config = dict(
    hidden_act='geglu',
    init_std_qkv=0.0445,
    init_std_o=0.0,
    init_std_up=0.0445,
    optimizer='soap_variant',
    lr_head=0.0069,
    train_tokens=243800000,
)
Each number is 500 + 50 x the weight over its row's rms, rounded and kept within 0 to 999. Layers, rows and columns count from 0. Numbers have three digits each. The size before them is the row's rms in percent of the matrix's.

# v: layer 3 attention value, 192x192, rms 0.158, rows 119-187, columns 96-191
# o: layer 3 attention output (transposed), 192x192, rms 0.141, rows 119-187, columns 96-191
v119 106:604507478437546532649517494518480573452430528535508468483540489522555542595476514607519421484450500481571458454510444568588359398452468521541554492452511525527514596448522584485529627504488475531427525403555511449459464485542482538584469485453498469553532409452530446542496536581478498587
o119 106:488381517475417526502570460473511519469465461517563539498447443562487476542467501507480517488478563546563523517437499485604514460518446486514494441590514507422546454499467485536501514383577579553523486508567387516522451489544480596404474424457460508505594478529549530534476498412551574585
v120 101:474541493480475464468531472569492453529528532526527545440511445540488436526511561514490514538517475525465578577509596553462547467519549456523531442549510522572509406527378489423529515509460538489528435560592437592429456511553531477445531443490374532485400476488495524536382552455595464514
o120 106:452542554457459477587515464504512479470533500547514472489548468505454506535463485615479435500540470393594483435449517583513500412507476507515481470487573436589538466458494528459428469478589464447426494531412617508465488508475440445618475537545435503488484473377471486442536526512432519516
v121 096:495566498493512423569477400546443613593517581489502415491528468564502503535500600523516466505448584524482524480516553486551558465492465536415525536555448527535533512468548564420396537524449500533549496434527391477450505478516556502422474533441544504460449455485587523511425551558479569505
o121 102:500505536596478460521466513505555570474484570483479496469553501483546411380527543533549467455473507429527507511567561496491498454489474594512458487528482520538566410432463575426479499502530581435523429449501400437518509433551476501478568452463486564477589560498541447587460590526444508648
v122 104:487499430549502395446461539467500548545486521497486441506477413517423535551529560569578485481454494431442421453530526444516483402530553456565632468515437527471608512433520627534480564492464487499551520451452488477434501561538506452538446510555577494521506427506539430480369437488446513493
o122 105:557552418538467439523500431528517520508433540436547491515553579479419487444532546561447501498473518473521451478448452360524487520442462534512468500522529478488566486475463563514430506557483446451365467551540477479447519430486453364426536523478506600592576490612584606584429578523480470501
v123 111:509454516495536525473520529471430504523520432527481568582483488538472425524462373424506516500478487566520442576537527504501549427620470493470597552416536430534552477475556484496517478492410547538492633469549552458460412486496512563369527441487516550408541462545448563510461563440532497550
o123 111:500410501511518420601534502565484479464477467525436575535433494507456466501455418528581444447326528514551540535449522568483512467496475551453495547513521543530482554521594506558527521512413489476514568482442496503505500482517465460466566479548442527490542546472560556498439537489510445413
v124 103:440444502515386588478512581516558532527521499507452521516487421517542445562411513482472617475438480600504465560551477539484478430541489455357503469461460535585439580487454578472550461543589471508502488518467565543486533471517561451465581509567516528539556542427486524547491489554456479485
o124 106:436575525533593501462543450516493494410460580578522485524515468518558458498460526550519504471487461568479494495548510563486448635504472463527506551447459500470458655509591524521459484637492464532494441538472534475508504445605535400504508501496499504522509563549531526583516612465544576504
v125 100:494469541494513547635535528477499485585483575498500504488427453522542471572442495458488539516484452523493485520477521440528488459527581536416444487579502514436437593491497420507436466544497557422452461561572497484555496529527474437469463449388487510535504514534501499499497530484469499435
o125 108:534464504379514516444474533477520447505460488563497542487475508508485459477455619544485473511547541550459546513519459577455525532424568547438519374527403496618466552486573508464568555411438491521520473570499588545489496464481505505460566540555464515550431572462507578510484514534494440473
v126 095:654502463463482536474512519529522453565549476619466563452514519469507482550513643503490472369464532577570545415515596478460560515537492499458396574458397531582541462458519533465537637559521487498497525529494442515518460498485492447582481532487436463544562565508448494462396416455415409450
o126 101:445503530444431492526552462531573549417542548465501445459557542401506518487524578542551498399493564482536510470513504494440489528536470453515499494415498504532532574636530417436454421512447494463624479482547475592444467504474491469496538521459442466464515481454533470534482514547519538547
v127 095:439541539586428447483502482588446456526490462503472506446587572504450493467507398503457606538538449456495538466517422399459515540453484527501454507410462486504436322493548493497415540421477564535471586466538421446516431449531430508467597463449504457432504439503479527531440499572547494503
o127 100:545500516513551447547527496507550416599473380462493503525442479486519540456564486552560499449455518477507567595446400445507519452458571513474460534494469505451627549521434447579514586509538498497566509478392483455501502507527464504531504471548499538405450400442506414458472488519455506520
v128 095:550452500454437494499476475535482517534488480508560540528534449533474473499548393551545499462528514512539524549506515481580612422523514441366366455483396507542569497501503548605489548475495587433491546487533506550497445467526529565475510461446419613343422467497511532516500496510556487499
o128 101:489372541528515570430508494568528494419499419420558470523462444466608515513474435554533480581568535433516475498543469480454513420437526475420455456412476517441500521518540497372481406498539544475537428568412425529583523464534417572448564474559459570489514548536513465446532516518485522461
v129 101:443553550521466584452452519506532452453555443438565565484517520526458520495421621469455511503457466422537525482488564536514536487526513458516579581517514433480525594582557396510414479488498496393427483538502530473459488551513524516504579499445439570538339453513530489466491415513484506497
o129 102:472484548512469545440562531562441455484516463546452486540561383528501408567438496484433597499509459549445543546477591562418550444495472506497534510472447440615516404500485435448435482501475432517459526491372543497467506498456584449464526571567465512470568530502532556469477521454478541523
v130 083:514486540501451452441514486547392520459558477605504462495566442428529493411564477425499509539510495451456517507417514549400462438476450509540434528528455489502521489501436593537457501472435452448520539554469506464502482555634518540511535456482468488543502487456446374588344547478454468479
o130 095:345419506491470557506510518542517531447466553432542526503442584450558439528473529570504538474453471471590509451462460442551568535616581503542524465603522470529527600526557519494476582475583422548487465453377532556443525503474543414483523514526437507548474455597465528498465477468424527477
v131 107:541533424496556513478390487513482582437523505501476571510600532522503392562502582483564513405512480512525579398489460520477388519476465432516569551437498491493525511481490416502400544567532501571500540527509483409488427507527522502522547510512430477494505493587499533495385457448503558578
o131 108:473503533565474610533520483548549445479569430509395548500535475483480527455479571546514597503497475530545599601481488510506459502494496527547455501420498493474453477520572501538487519492399445523447451467491367518520430442469489482472487472398436516530450452510477461498481528556505483473
v132 093:513516586440531479485535435515394464487572448515528476483489552507505491501418512446505422583490418570472534481548438496490456441510521496444498459466445562519489535637497404434457546607414551545509442539482511499531517554510566629539487518537504540533518494447412473457544530582561462542
o132 095:466510452427543489447531433485516540526513468478499497523426441547551587564406412502396537486520651565544495444549605564536473480418511492509505477511532466519520507492533406487495560459412462495526533532532616529530497557515539496502469551490466517431462459485491513550503443504430603561
v133 097:418501515564532518557516521508470489465433436579551513529498537480432548557410517468530460533532418503452589479423546515437433463530404508526521478388507430557519489521479536495527580470457477620522589462478550492542449549475592462443556459483512479454540584543504513605466540459498528433
o133 103:457559546450520571581484548609565498509483504533460505474475483519453544499548457501546519524469528483568504513481536526442487452445429471519507531462448459492552515460441475531523515505500373475444489503382408546445543376578562480504484430523530407407528498524503417550574529460465476464
v134 103:472496473537504442497468513529448519461384546599451489440494433482534531499541402465509397505551567533465612516525438464526548506525526588414416424586454458518500516493621467537449451490581488569617511433430463510434581556511498548480457445472476555576520564502492541534529515462539541497
o134 101:440489501496470581440436501521600468438444512583545468516498568440491535476568461424489577457531534426579485468566473565404558498491541498533458446476507491467537516478561514530569580546406502520445461516468548400459519551505491645505455410515560475509578557500464511542462481596511529380
v135 104:452415527437536442470491537431567477449441536566472481455490521382559484485437437459531521535470474599553518489540492575445512427493515464489611492397536460475427431523553579555455514577436490522464537491467531492487547622495520511446526535466479489473471486429474535478516486448567553470
o135 110:488459521492470515582504483509590456469579542526473534448429391479503508477523467513427459510537539612495493527500487413475490472523455442470598471385520491512494527470463533625430569551492376499558549466467557486500542504447515594381522507512520508531512473500420543574443514425491451474
v136 098:497454547527459405483545573454517499441471565509531470522491397445486618478540479450427514512522485502464414533493392486463569560524585507486522533612496474481537509471530578493532444442548511502469474458469592497549570521529547500518578467519509550477522522563513479496544498498457587448
o136 098:567555550521513448502527512420532507394515428429490500432466504497584519502524613499397429453435529476487523546401444473447602444538495493434554441543355544557520521548488536623373515549534493486470449498464593439529504554554560454581479501518669438488473520450503491524496475487528521418
v137 109:477418484568459509497579516458582486522520466630532489520434619466535573504448419542574551528551460440406488559540465562535561496436539545402490452558428452518429546521465458452476468432534476534481500504395460479563484435564534474478499542453483499440544565504488516489491512450545444481
o137 110:455539525484506468522486502571410451651505470491491435480441448491519528482469481619478524458589521489524542472529496516513548513529485411497534488565469489478529534513530488472461560442539417538486465462467550488488520545575551476559527514510526511428477576520613551547531452494497481526
v138 098:516506477435465440519624574505519483503470522576409494555464538503510495491491453468548504462458439570569520523507528518431521460611459461437545535506503490477520476484510482577544525579435449506533475468536573655474559479502592521506405433502519526468484470437423500522389572484575464512
o138 106:437523484426539483562508486466507550464518500524533481492408525491470498580466395521535485463395553502536466495521481464459503504558502493423520504494387577553433582467572503454545517456560498464584471500469561539519512528466417443446502496503440486513514460521429492533428462544584486493
v139 089:467565450540596554541489454522470505577635521541488472433467437604514512438533473441429455416486476533506412481543465462526623447557519518504503495480474488485469504440469546477519502560435490502447449507509482463427619540465488535482531506551465482515456529552438528487537631412571440514
o139 100:639435498531472456573442354518516502510427595483464494525507515566432431589614476505458449445400478558494476464453534438430526496461518421539539546449479565533409446441504506393528457461460480528509603561531561510456395475488503453528555435411467545530561426461523494449505531608473481548
v140 095:549563545389477535581422511472537517556595534454592524507394509457531511547540517565539604483468473490550419480429554510513557568510563499493483452451587509483552435359441419464550497557453636497518487550562511459403414528446475437464443546493558516452450461460542611475450487568466494540
o140 099:564480530484479529566431446496539482511502519509450501506607473454456537437497469471579461607580426538474475522492579486610581512374537462450374549548511428528446510472412520521509437521455595462513454522529528564509449505526487465461492459485471461574544553474427612483488495542452480490
v141 088:481481494517474534532520619569448574504452501452461598405477527525509459459417461479582503521473587513487600465448481569499394477536605434574538492485483517473500541433549470482490566508492502511498507485490480574530445497547452478509504507390489531487510426454518525544549528512447584539
o141 096:422512471526474494588515482481528567531497461590552393502439438501503472461506446521519413453532577467568514526597480633511530425463437482484455488572473564421480477495480517584494512480517390546452526417489404577519574514503555595469467481492455461547468591508427588491489546490501526459
v142 102:543427551518503519604516470544493491426539443486650465431472478458569486416450489537489593515554503417527460480518462486398445490564483440420422531497560539491581549434505540494558656510471564496514449473514449557581546461396562503524466561418453503631452568603484449491468489453491491431
o142 102:554506517402517539479559462544457477428524455505558422447505442440487518544459488460501477488507554492477526582652538481510517546440551546451533425488534504435537468441495534525534609436507501537501633508500479562459485421460534489527463434383499487521499488471487472520478561543500522408
v143 103:451504517513492478481550494495558551449381587564436419594585524543484548459540399494421450453546509502565481423460557515602500531417487581430416481547522503468488541448581506476453498491457547496479440473514558440556478503428476547514513472430469490509537445424448419545518546530516437529
o143 106:484491541553468426611467506481377510451599518470554535450466512555505525533554478489477473446439568579509536456539488528449569438463520614521468506509477504475528546522451537387547598462551648508499431385468501505521545484512540577491482548520524394557480522514438462497509477442467470554
v144 100:529497418527465441506451503504478491442497507538428413484477529466521574509506468588520562562418406606566543492513427499425516445501460468453446492405595454454575440457554593472601389492457464522444351501476552470516516443560484458545507543504435403530489589501434528542536578547509582482
o144 108:497445510543434424563386432415538487525518516565570404433461502486557414614453532472485570544504474481518485456592566459459519521574488461413488496435505603488479462478452526576648557521519487526575491549518565505499519522549530458510510455532475534466480470493504523503495512512574519429
v145 100:524611429466538451420471488501481491534475542504455517497517456552555437517490616470407532472469393478442525537557580434501524581547514525506530464470477482548419455574545531532537446538483486562458517488479560434481483487465533520437468598493531413451541500509425542486462526570547480553
o145 105:483483533614524434466464502495528516627462618498383549478472557481479506601547410527539463521521466512520486495531501494506430601533472493504501507405497455493479453535579413544508488496430539476423472456423482460470472504437499363426504601482495515475525550510482483590488579543471541471
v146 097:566422475503467543500555538483499550563443469483600499529535634554482427498423567486561542558502515515463588454519563468503432539510446629439555512433448405360514571486483481483482445446580528444473549425475523525391475487437460516524490411567555580546532491602492410468500504433487466543
o146 104:480578472526539531522536426499369616521503441579430558451412508502459400479512520444566458459540475456397490487513639559532464529505497512529568560547542515522406521497496520502490494458478477565499607546552500442523577501452438551467461586529536512524519524510455464441510482525471497524
v147 103:563542534545528554484430611461482449447532525462527552495401515424502566513463474483510586540479512512507482488596466503427445530436469607515496455501566517434510549359586491406552530621496487517539456490460520491477457481452511495381518517503605462569588516497472505397525515504456453489
o147 104:558481475576502566641527580401523482562543490516455592512466573474490520445431568463486477427488604499525487523491586499520447463530484453499425494488545414447480504454427515519550524519507415473621510458519493512512521527537500532591543488391520521568471522558449495606446482533534502586
v148 100:449459473505464496469498515536502376564580441459538550504425513520435505454445454494555470594458463492518443462486461537494466486500529470531502507524562507518503594387497477519433449509455464461462551524556574468465415511499542421548586557436451449531481481513590588526523485464519598569
o148 105:559480428573527499490532517502463438514437452543466584437586453536559472382524512488482528463516488527465405550509440462413490483517492564569488475654494477480463520434477444604424448402448446577531572542558428482419532463547469543458536506470505459527552534472474517509565544538480515427
v149 089:455500466604599434537430534488521459456463584463515527473572471438638515398518481404451539553476422453508452570563474515526483432588506423594545521561526543466586529486495460573453536476532434413495501563416568551536524399588476501549545487511510451573582555413546622534539514555553489511
o149 091:536591474466607528547491502495487493512474544553456483501481595622442517562454458482483514525427520473500486474511393432473559487444502504495453410440518568526526508425490438542470461545647550459500585523525495486425547526479491596494510435499525560569455506529456489558500431452562498496
v150 096:397527549438420554511479586517530542458596506506593530496554480488511574462398565515442570444488455556424500507441496484474513578498510442453526575517506537526485461474552521494407511502515447419495417433420427526460450554534601390508441503470476470557491461526480428563492557468473559545
o150 102:499562544542375549497513390560455472465597608504536440657441406531559332484586562483494517525375588460573525499554419490479454524446483490490513531507492562602482465578515552505452483480441497488428471558504477454519511524501560478411455487464529482505443505418506403546444505525539513441
v151 107:532439459533480542432457435508465446543506466516485505489339531440572576555408483570593488506413473463570531544507494508485510487493517494374548538524448483441541565475441449485385515543502551465462461538492444543486479445483496453535479510445556580504437522424535580427436525558509527500
o151 113:464449523506517469475395442541527502508460545526446464474570565501543417449319509549604515521522534512496446551569555503449439450497542550461479434534493440521515524487521529553523551516442471439575431501523453488494574460510517508494568523548558549468506555477589625578545456461456488611
v152 095:448461532608520445477538504447521512427519496467555458472397382628533547480501442432390505500534535491516565423561561483494483575438472487459485510500554443486509480542458484480552505526499516484553500509548461556510491536521490558528535486462486468531471462531470430444473447578467466482
o152 101:525517495532510448516509367440457546584476427455483506509483505505486573476590495487457475497464466499467562543537582525515505497521565502510437489480488508526524450542480470481563551471466473427544455499498685490535461505537504470549497383505562585500451450531474487398416412466438461488
v153 099:545489529494524512529495551551492524496519487548532467528501575425511516467537524596649576537540454390442487609455534506542413496460563445521581471553512438530532431566483453582489620430457450436503572466405455483567462495513418492498525571535563579470451576504517535466455455478544482512
o153 100:542532532475517619474537539524492445624511503469519501487523481486514500445472474582460556490580517459480394434505568362561494547558496474512526407579607536455436585480448476590474573508525450470435552509534437498512520556546505477506470566604558540514443475458594495549526464490471551510
v154 103:548483479499471469539494488442492518409426447505503494515585448542578556503460596494514434517492501535393523437496581403583394484524516553441397437511509546486459465426486517551599462418554441487457523588433435490520501459508416583479476507511495483498573421537566560475491435505529503471
o154 109:399581512539444525536543598489467548589384432523639568483520519426512519560552564443545462504530510449478563383542530571517407587513531581454441562482477434436490537461431412508550497532493508498444457476549519484539566523493520552466558468501501548546477577472501498533586526547431447549
v155 103:466516358509476534485492509497496563436346476519504412520510486532598518539449505484532468552506505523537500461458517438458448436532492527488477598460508471402543551451548412438525585465452582536537505551554539533424574504440515540568518518508434460548535523562499561503456597432437426492
o155 099:560453546547491491545553551502515464456473538547502582369467518509566504445541415344549433513501483473537524528608533484481523626554403516537461444440568452519445590482483468535504521460525496441426525483518539548498567504501449554468501491524482435523532491571465468570493479556564412464
v156 098:516438449466517502544526601451449478517470468492472448580516516535470581498485446404529433602451536487484482576420420449535497418463511520460456523459557558505472514558446503454432455471479443525559455525516544486496554549520430497520570415578523466442518381416516496601470427435613467560
o156 106:483463458521464500424492529558435574542556538536658557430415545581503481480576493456466447455508561476480513471460464476456491482498554564461492525498553517496537577413481494544536439485578502426522504515481556408489482381571508482511506480523445441433464457472389507501582472440577463507
v157 100:457391515565500482526484430398556399388470470524463472432487480478451484505501388518556489575531520563578510508516470484502457407515476575525522449543471472531450519500476390584541469576565513463472544495550563444460563588476537508464411498534547425422573517495474492452546531445581490497
o157 104:512475411513453575549549551439500484518461524551467471522423452512412549525502511332423484438478518601523463494495462462474580545494502526459538451520501452478492467452469519464503475502440476476497503582456459503490522498566413526522519540531496520568493465408479442492593367506502437444
v158 092:508541460508531488465571439440462457500555520453514535497554489552563462445510479543471454472558544535422390482437546474457586562508587533560513425538538537435473414507561504463523452477505460517507605441502590420460579466515523532491424505514516522494528518525473415429577492510524329561
o158 097:509521413497466493487423542512504491588544517411486569489504557527413493605543456496453459429515536545514496468519531537618564548529592490508482522525480454424525406496470521437408467543457573540483642502562557410501479586458467446493562530400476476491408524508508489459465470474486437576
v159 100:360430527625523411460404467402523540555491592458542555496508468420444536435473471479451551513536487423505446469513477459494495489453515472514449503511576517521446459464420518486530515537497542455491490481510515437553439542533445458472525457486538506520473482411594519541595529460588551493
o159 108:588556451506509520453446470460490521464485509537511509521455525528417434502565526565465490545446387490391474559455468496490477542468373564559478492500459515525539528392531509488525470554550592475471478531491460464515495555468580492556547480497496446588463552488402478490497506499405427404
v160 104:526553528491534561437450511486464477467602604511500536519468548532527565455472581480433561510411474498599525463536599483485517571579477572525480421384499550495525509504570513562432403567494528445449469505542479482502479448541588461510495586449633472527512472413569525391462571556562539525
o160 118:547546485558498474489391509530548528449502445508523524481549539499577505533404471555499476437557470462488474528595521457466559506498447619505425499442483419557511480449485438575533483507424618537572441474431489442478457509495487479383506532448460495461498547518419493487474575522464502611
v161 095:516595588450553463465433483568586426406435463438545537485389521583449603526501602532492566498506536424594471422499526494489452417532490424509495570530590505495430466486452545460493518565439576451520465504461454541525485464491459499437453485475510476572514390405597505514487535459484491540
o161 104:565432463445502516480506492447509474374534458497401578523501510527530559509476465512466518548519439424501519471470449496505497466560491598507401625536480457448450503452405535506432498438488499502611426594477453486537504553522555528592516488408486462535487458456526560577503502429494525556
v162 098:536480517424428478514479595463473507507498486411484484458613505472478496527436515502573455568534487492524440606500469544521410370458453611516501491461444499437552546583479494513453504517481422479470575512544400498546542536501420523491595493424462535505473445501446471497519543561546537467
o162 102:366437562538517414399476447490488414505553515539523480506420502499535526454541490469423519554506612481492542437448443457476407537385350525543519432580574427486551483508506497613511551492509482458541434464504520516509537492438477518524447511466510555454515482504374504432550473544497490535
v163 093:466586567460423492530508522483420572437506534436558565543457439579435511512494471560380527527435426491478451487559578472486457545554486504522552524464508492628533485615528577558440557572317471526417535455569536562522471486540540504450538424547489433479425457520523491498487453477567491504
o163 096:463485599544590543510462480485489476421485429527558450504515498611514517525527516602554486601444544473546516537528593449504515451531451529453570572530499476508556435485589452472489457470435485506579565460476447544515498494531446420428634492551516427516414444429494410503428598484505453444
v164 100:439501494519496538442494485457538469559508499476515500503438618550437522519557451496502498485396496479522568516518513577433517499519536464443463399528528493552550531503466463492503519477459473580519457558472506474575441549564430423478459413466481522615495435443514502495376484512501566617
o164 102:424468525559406455411480434443476461497513507546529446572480520516337470548462479600454520566464438485531538517494463537479498397506542449530408470526534590483508554496449430465505492477477453483494418520434538420471506483514466493510531492589504479489411394525519527480422580428519461495
v165 109:535432467563526404571531504406524435434444562452498435501467471481449607384547511555468516510489462435573487484530543479525496509476401502554471497508530578481488523470563507595537428463470509537477475551529503462477605560439479549489565535445483432543516529474476568465443622599566424532
o165 113:556595460479550493642448433384474414465446487504586587512538614438509438434515517551458537500517444534471495558531480417531555527501424538493491425481576422516520532473509452525492476496566489482509479556534561460401462581476497439540512482540449489474531477481457480463549385532521434560
v166 097:472459522472542423417551512433478501451461496482417493549445518473481471555455459530475444496500469482502537486564418578420436482488436559465399506460529531451491485475481571553461509412512424412530484515520425547523528474468530456596563496558484501495518531536474579510542531576481644531
o166 101:372494496490580505522431496530507588432535469585477488450543529456526493548556486437504522521506486455491511453504425543533533522515418516452544559498527520466387528471512565525556559425515555559442490514510474472416543544540541455445470468483468447549574445518519484510513537539494576468
v167 097:467467493524380504559544507439481470484534533526479507479516441471552442496434495488620387457456535624527537492526422476457499511446501615482485481567437368420464548616473430452481523518505558589514505453593421536525507584503465476529482535535515546491518437506501502478517502493426606532
o167 103:336476478535491490505580510460544512546553510484400552498500446490541543467462519509610462519496552482611475546547433449436485558494512534362607475602484497504479465606613530461591477528509482560425396516532544483527416557508505558540451475501582526466577501444413544506545447495473486531
v168 115:479521527509585525536469501543467496591540497481472553532439514498410519556581567522483480556496527546427426449502480486530518401493611404555490498550476503477493577480508511447541428561446482408537610517445470547457412490575471440406506494482423495489432496436551471365548514412510501520
o168 115:557563419477514462456471545527583475527594519427522485544449501586469474457526517408480530615518536447508412376455630518379498446519491433538465501592476518473501491384462518479474475501502556454531502527527493532491462513590546558553440478443513504482430581571537566516457591510483509475
v169 095:576515545426465454538552538493569527477536510429531380546607486514571496515537541527540466462503517536413514435489546476588555489493444520547524500459464522552619347513478487492474506449453476462417607404508487512502532529439463478477539477477492517428485424482668491500479543452564514531
o169 099:506446542478457416461467536390446458562453512462512479565494527508476495471586465509507538589531520461543457491452535368506586516446566583455421462398529537449496426577386551534462407470527584447474506545489479568485476521502432536378457516436472583475480543534529488509545441523411567544
v170 114:571424468545426597610553484489499548459417463514508458462594485503455458517496507533478473455503398523468516475430578441516428485572466486463566482542460485417553456492522516553519566452444556468512545429576398567495516463478445507532486517557427567454500520600490366546542546530499447487
o170 115:491432538451470501574541524463544436548444502477580455449489438604586519516535566506472449528506518494515577521499507558510525540427482443482475473546450451456454443530458477517581558503455537486423520509538570562521542486480489537507555551558401567421464448586580406452565474510489530431
v171 113:468523498451557504420437439495535394537550470505503535565493498532529452506380490379399442549518462541542466496513579488465536578411465459494463537385508464478495505530467515550562578577530541499484484496551545480406454587520492485495573443542488475489449469518378563537552514584532506559
o171 113:432484565548543520491440440595571548522582514519476545522514513514467459641560449503518543459480446615504545589487479508434481583568497423441544494434477497493400511486486507502541571411354481480535570552449476483474497439508477441439512556490429478422492536479373506515543486481420482564
v172 111:483548486468498509575576517522379519488563514427531483512515503550478431529535518413537541492458550534483510562524570482581505393572405537501529517465389476441580557521608526386521448431503555488460567480486401414432474471438498516497449449421505520433539507467520411506475538470472510572
o172 114:459520461442491460444481518502455551503496473541379548517462484553579369357501475468568479491473560485421499521506503532496508456471571553508506471487599503526437466548491508484431549529519514474504557489486402453529445524496513557493614438483505486500559413531538492435458526506465513562
v173 107:407482536507435593534477578432527499467457510553528505492485487498509469555404602521544591572478568460460445523529493470501422489452447533465481488481480446409519498487424447517501446544535418468453478541490521585536537548473433438575529473512489590527498469519495496347389468497456519494
o173 108:432603627540449548446502371460504501559552399561510460508486584491471538542454550494548504458489556565469551527529575516460494497480462473376510483537402557430534476504451503478542473569533435434498541549420530493445551427526432530492493614484560517552500519467468545551521485440469533460
v174 102:459459477599405534456534544470455462501553507483479449518425462548460545533558523439518445581504506589505496526564521530460495540421603488488432478443533550599465514499421442504480518449551448396447558502487385504482470472502529456463494474475352478523490461504478442505497576579560556548
o174 108:470535466519558512454474507371442448566512556526564604519553538550531453466504469493389435540530434542563546554529497458439473498533495492535449513471552550546506557581502542546581453518541519554501567540433478491525499393597508539468530495435569503499469603547464543459535529539469507532
v175 089:494474499523501466534459506516574474400459431555521444444481516533529552472514483518443550462524506489529516450522430512511481473486485527464488376517514519391496438457516549549544501508591447466537510576469608508631522448479638585496520570460467462514510538532484431446524469590481568459
o175 090:436526551490413479540479567455535487527498461496519473448438495536596410526549526484470461579578441604436479430541592573555439501553535552426462487380422547474528447370490467426432554512483376512507480488496459458459525513511513500548522522497511583573462469449502472451515523523498547568
v176 109:655518540464555505557544556560525529517474589447437499476584528504538575423537529576495486412507562383497535512517508514534458577494414534484544482512522551385531526502471474490509490535452481481455510467472507458645505412591488517483552534522605447448469498491453499444491497530487533458
o176 112:450540500415519468601484494570450545498548517440472408514506609540477506450521602528473536440508451504422542465513502514579522518453523471472574402480495524430461434455495422522406569422526483459501491462469412532497509541452484528525522498439514535439441502462509523505474460434524541651
v177 100:488483501540507515497474496524502523518488508526467475438548519487500493503485517539464437571492523423423463419492564457646484591547509583565513501443448514532535466544593505526331442539532592518445506501413507516482468423383522464482504579502521505444462449508442492564477577484566607559
o177 106:475572460594518561421474435453498475541575583473542510495535443530546444457536519445539445565530515576456574394561493428453573444457546543514523518454405482565501472517455487484492516486452562577457588537566524429471496489528516441474417446473501482430518530465508486478496529493493529567
v178 094:461520509526498479448462479487524562463575566482465555485454568478462471424548399489507421513506496605524400508533488493564536502549452570524555480450486561521483526524522454439419523629487471556434516434510525572475434544512609448566532444548511500521509514398451482448387457499536580548
o178 098:553476497554519476451468556487434485531538491578523485599497426490494486518508570539530473479384521586443494530488565393498579425465465532578408450485486443489430546545445523430456446562458450501533472546537511550468528541529509523417511394474582501507504463490438503458470539659557479506
v179 108:528547581422556567502556561534538539383509486536551579611547469442469508495475542538479534585495605488523572458540476480390523601457492615536516481424472450468535501488516590565609555540501404461492451452504485583532490503451522501530512525554552466517540580555448388454452570476489541516
o179 114:477511526370427525541442528457469540485664479484495491468545557457590425490489449514485535473438500470511436536511547483493549489588410430429567627424480522486518552454496478514521533522450511517516426541531514560567545489509550483560447532389566540461570433491466486500501553474528529515
v180 094:465376608408437494517442528460511507461573500519484551434400475515523534480525517484634521479445525548516472533505547492487530544492564511474525550538553491481380589447484564486509463569462509476440500472524505474503450511506433508502482468418548497492527478489509604568544566521549453463
o180 099:519449490405574465504542505541506486554458440504516541423533513485552469506472530527435503442520484462507391491503496481410423478488413551476539566581438441486456555487557518517495553461472452604581501591528508506406467437462474553501530406466544418523430437428468544516448461456461466440
v181 100:533406481426538561473497476462472558481409512537472452482598457399529418470527488485501502507558560582537623501461462442536512547538476434456558585571469496578442513506461485482416491459560516544446498428508364497525486528512553511501531491437581583464496490529537502498546450463421467426
o181 102:454543495516529432503524570534412605511455556504535520534539378462541511358539447393520566508476528447470517503509406506493441541436510459547520487522491490482475448504493667484505581593483463533512530507460455531580518513471412516493426424495475490469483489566487452449526504485492495472
v182 095:491583602511463487527527503625569532500429482428439518511440472505391399515419444445588529554510549556526420546360556517526521437443459505518408550494482450470527580489531477506496507538560534490464537547582536536538539485482518533517580474445477522494474421428529597436501536503441447465
o182 097:599506493389562518552496493598442500472565499526528627499592510506509527531505613453541527433524470510491545550479450515506505536500535574547553499516497555484513506398528503553406506456491463499566414569451481583449593537499446503623427475519528527513550541521363507507537591456552525590
v183 105:585567526507503468462498536503515544473432564511552451528468571486543505540522536540484526465469480450553525425508560483614521490513458486490559471521511463529569550422507547473511479426485517490496537415526479429361479563492466534516486598569587500431572426552526526561482422600474531569
o183 110:550408514422455555503467491535478555587440499542525516546467489505456523529534511526545584491494470502610532487486535453480443506536556570444467435520487434579431527437439554550487505516493603512455550424551405490477534563499447477391486473412472408487653582577534503549450614544432547606
v184 108:530575520532528463453495475432443464508436464514470436502592498430533516513438550487498505487503496464469545497531433563474427439467511519490516458500522483498509433516565409472458507453534388564516508468388499541502485553547546498444485547527450502516458456472426377443546401526523516498
o184 105:454527458509525638539486567437531473602483543543449510521459452537532479463534452463497506521470521539499561470561593474551460469518550439623508499398554468429501428584413581507512595599467453436367522501420469472535446549422493459484502481458524433555469552532518484460529479469496610508
v185 103:477541500550576456514552484535411505470435439425470475515560512519522482534500484450500375489503537502506448567511550468508484494524564440545475434443527516472510603458439416500524507585410529481510487580521443536488547481459467416468457463403435475567439455594509487451457560485492368551
o185 105:521575517545545477515495476577457384519515448465467482394568546528387519562428455396458474592553595466506465486552517512530439510518480538489452551488497474500490572579522567440549444471517403458416470567533532494586481536511480577467452441591452460468503548456494548440517486513404481526
v186 091:404459528508526543473403454461489573520527541486499453542458492465650553443432464574553488504583486481433496471540466452418493494488549480628508392494507496431547484447513445517480529444592530501478547501535620403455561429521525454569519506560567573526564610473536502567508524469475428468
o186 099:577466404559469566496547513476625513504477475520460453442533518442558448526441468462482396498527517551497464496464546452481570538498475498519356475466435509504527507582446576549554453519514525522372631473461513513481520591467521423407463477545547497472478550574532484484578468494535457514
v187 100:495516596559519523552461517484497521458435535516536502527585390502472475538490530419434507523504653540481485486568497469502562542497489600474468455528472528433521530490490515551473478466472432485527508550513431554505431482473444440533496467440449476449498541559398460430501498580533412474
o187 101:483491524524459468573472507511516553568429489445515599466551655426407558510555504455439520571569615498463612542501475563464550497505473563415481557489490471603564537505482523445498543568489490508494458446437483504584530410494511564498542495515490546520510517543503484531513553463483521468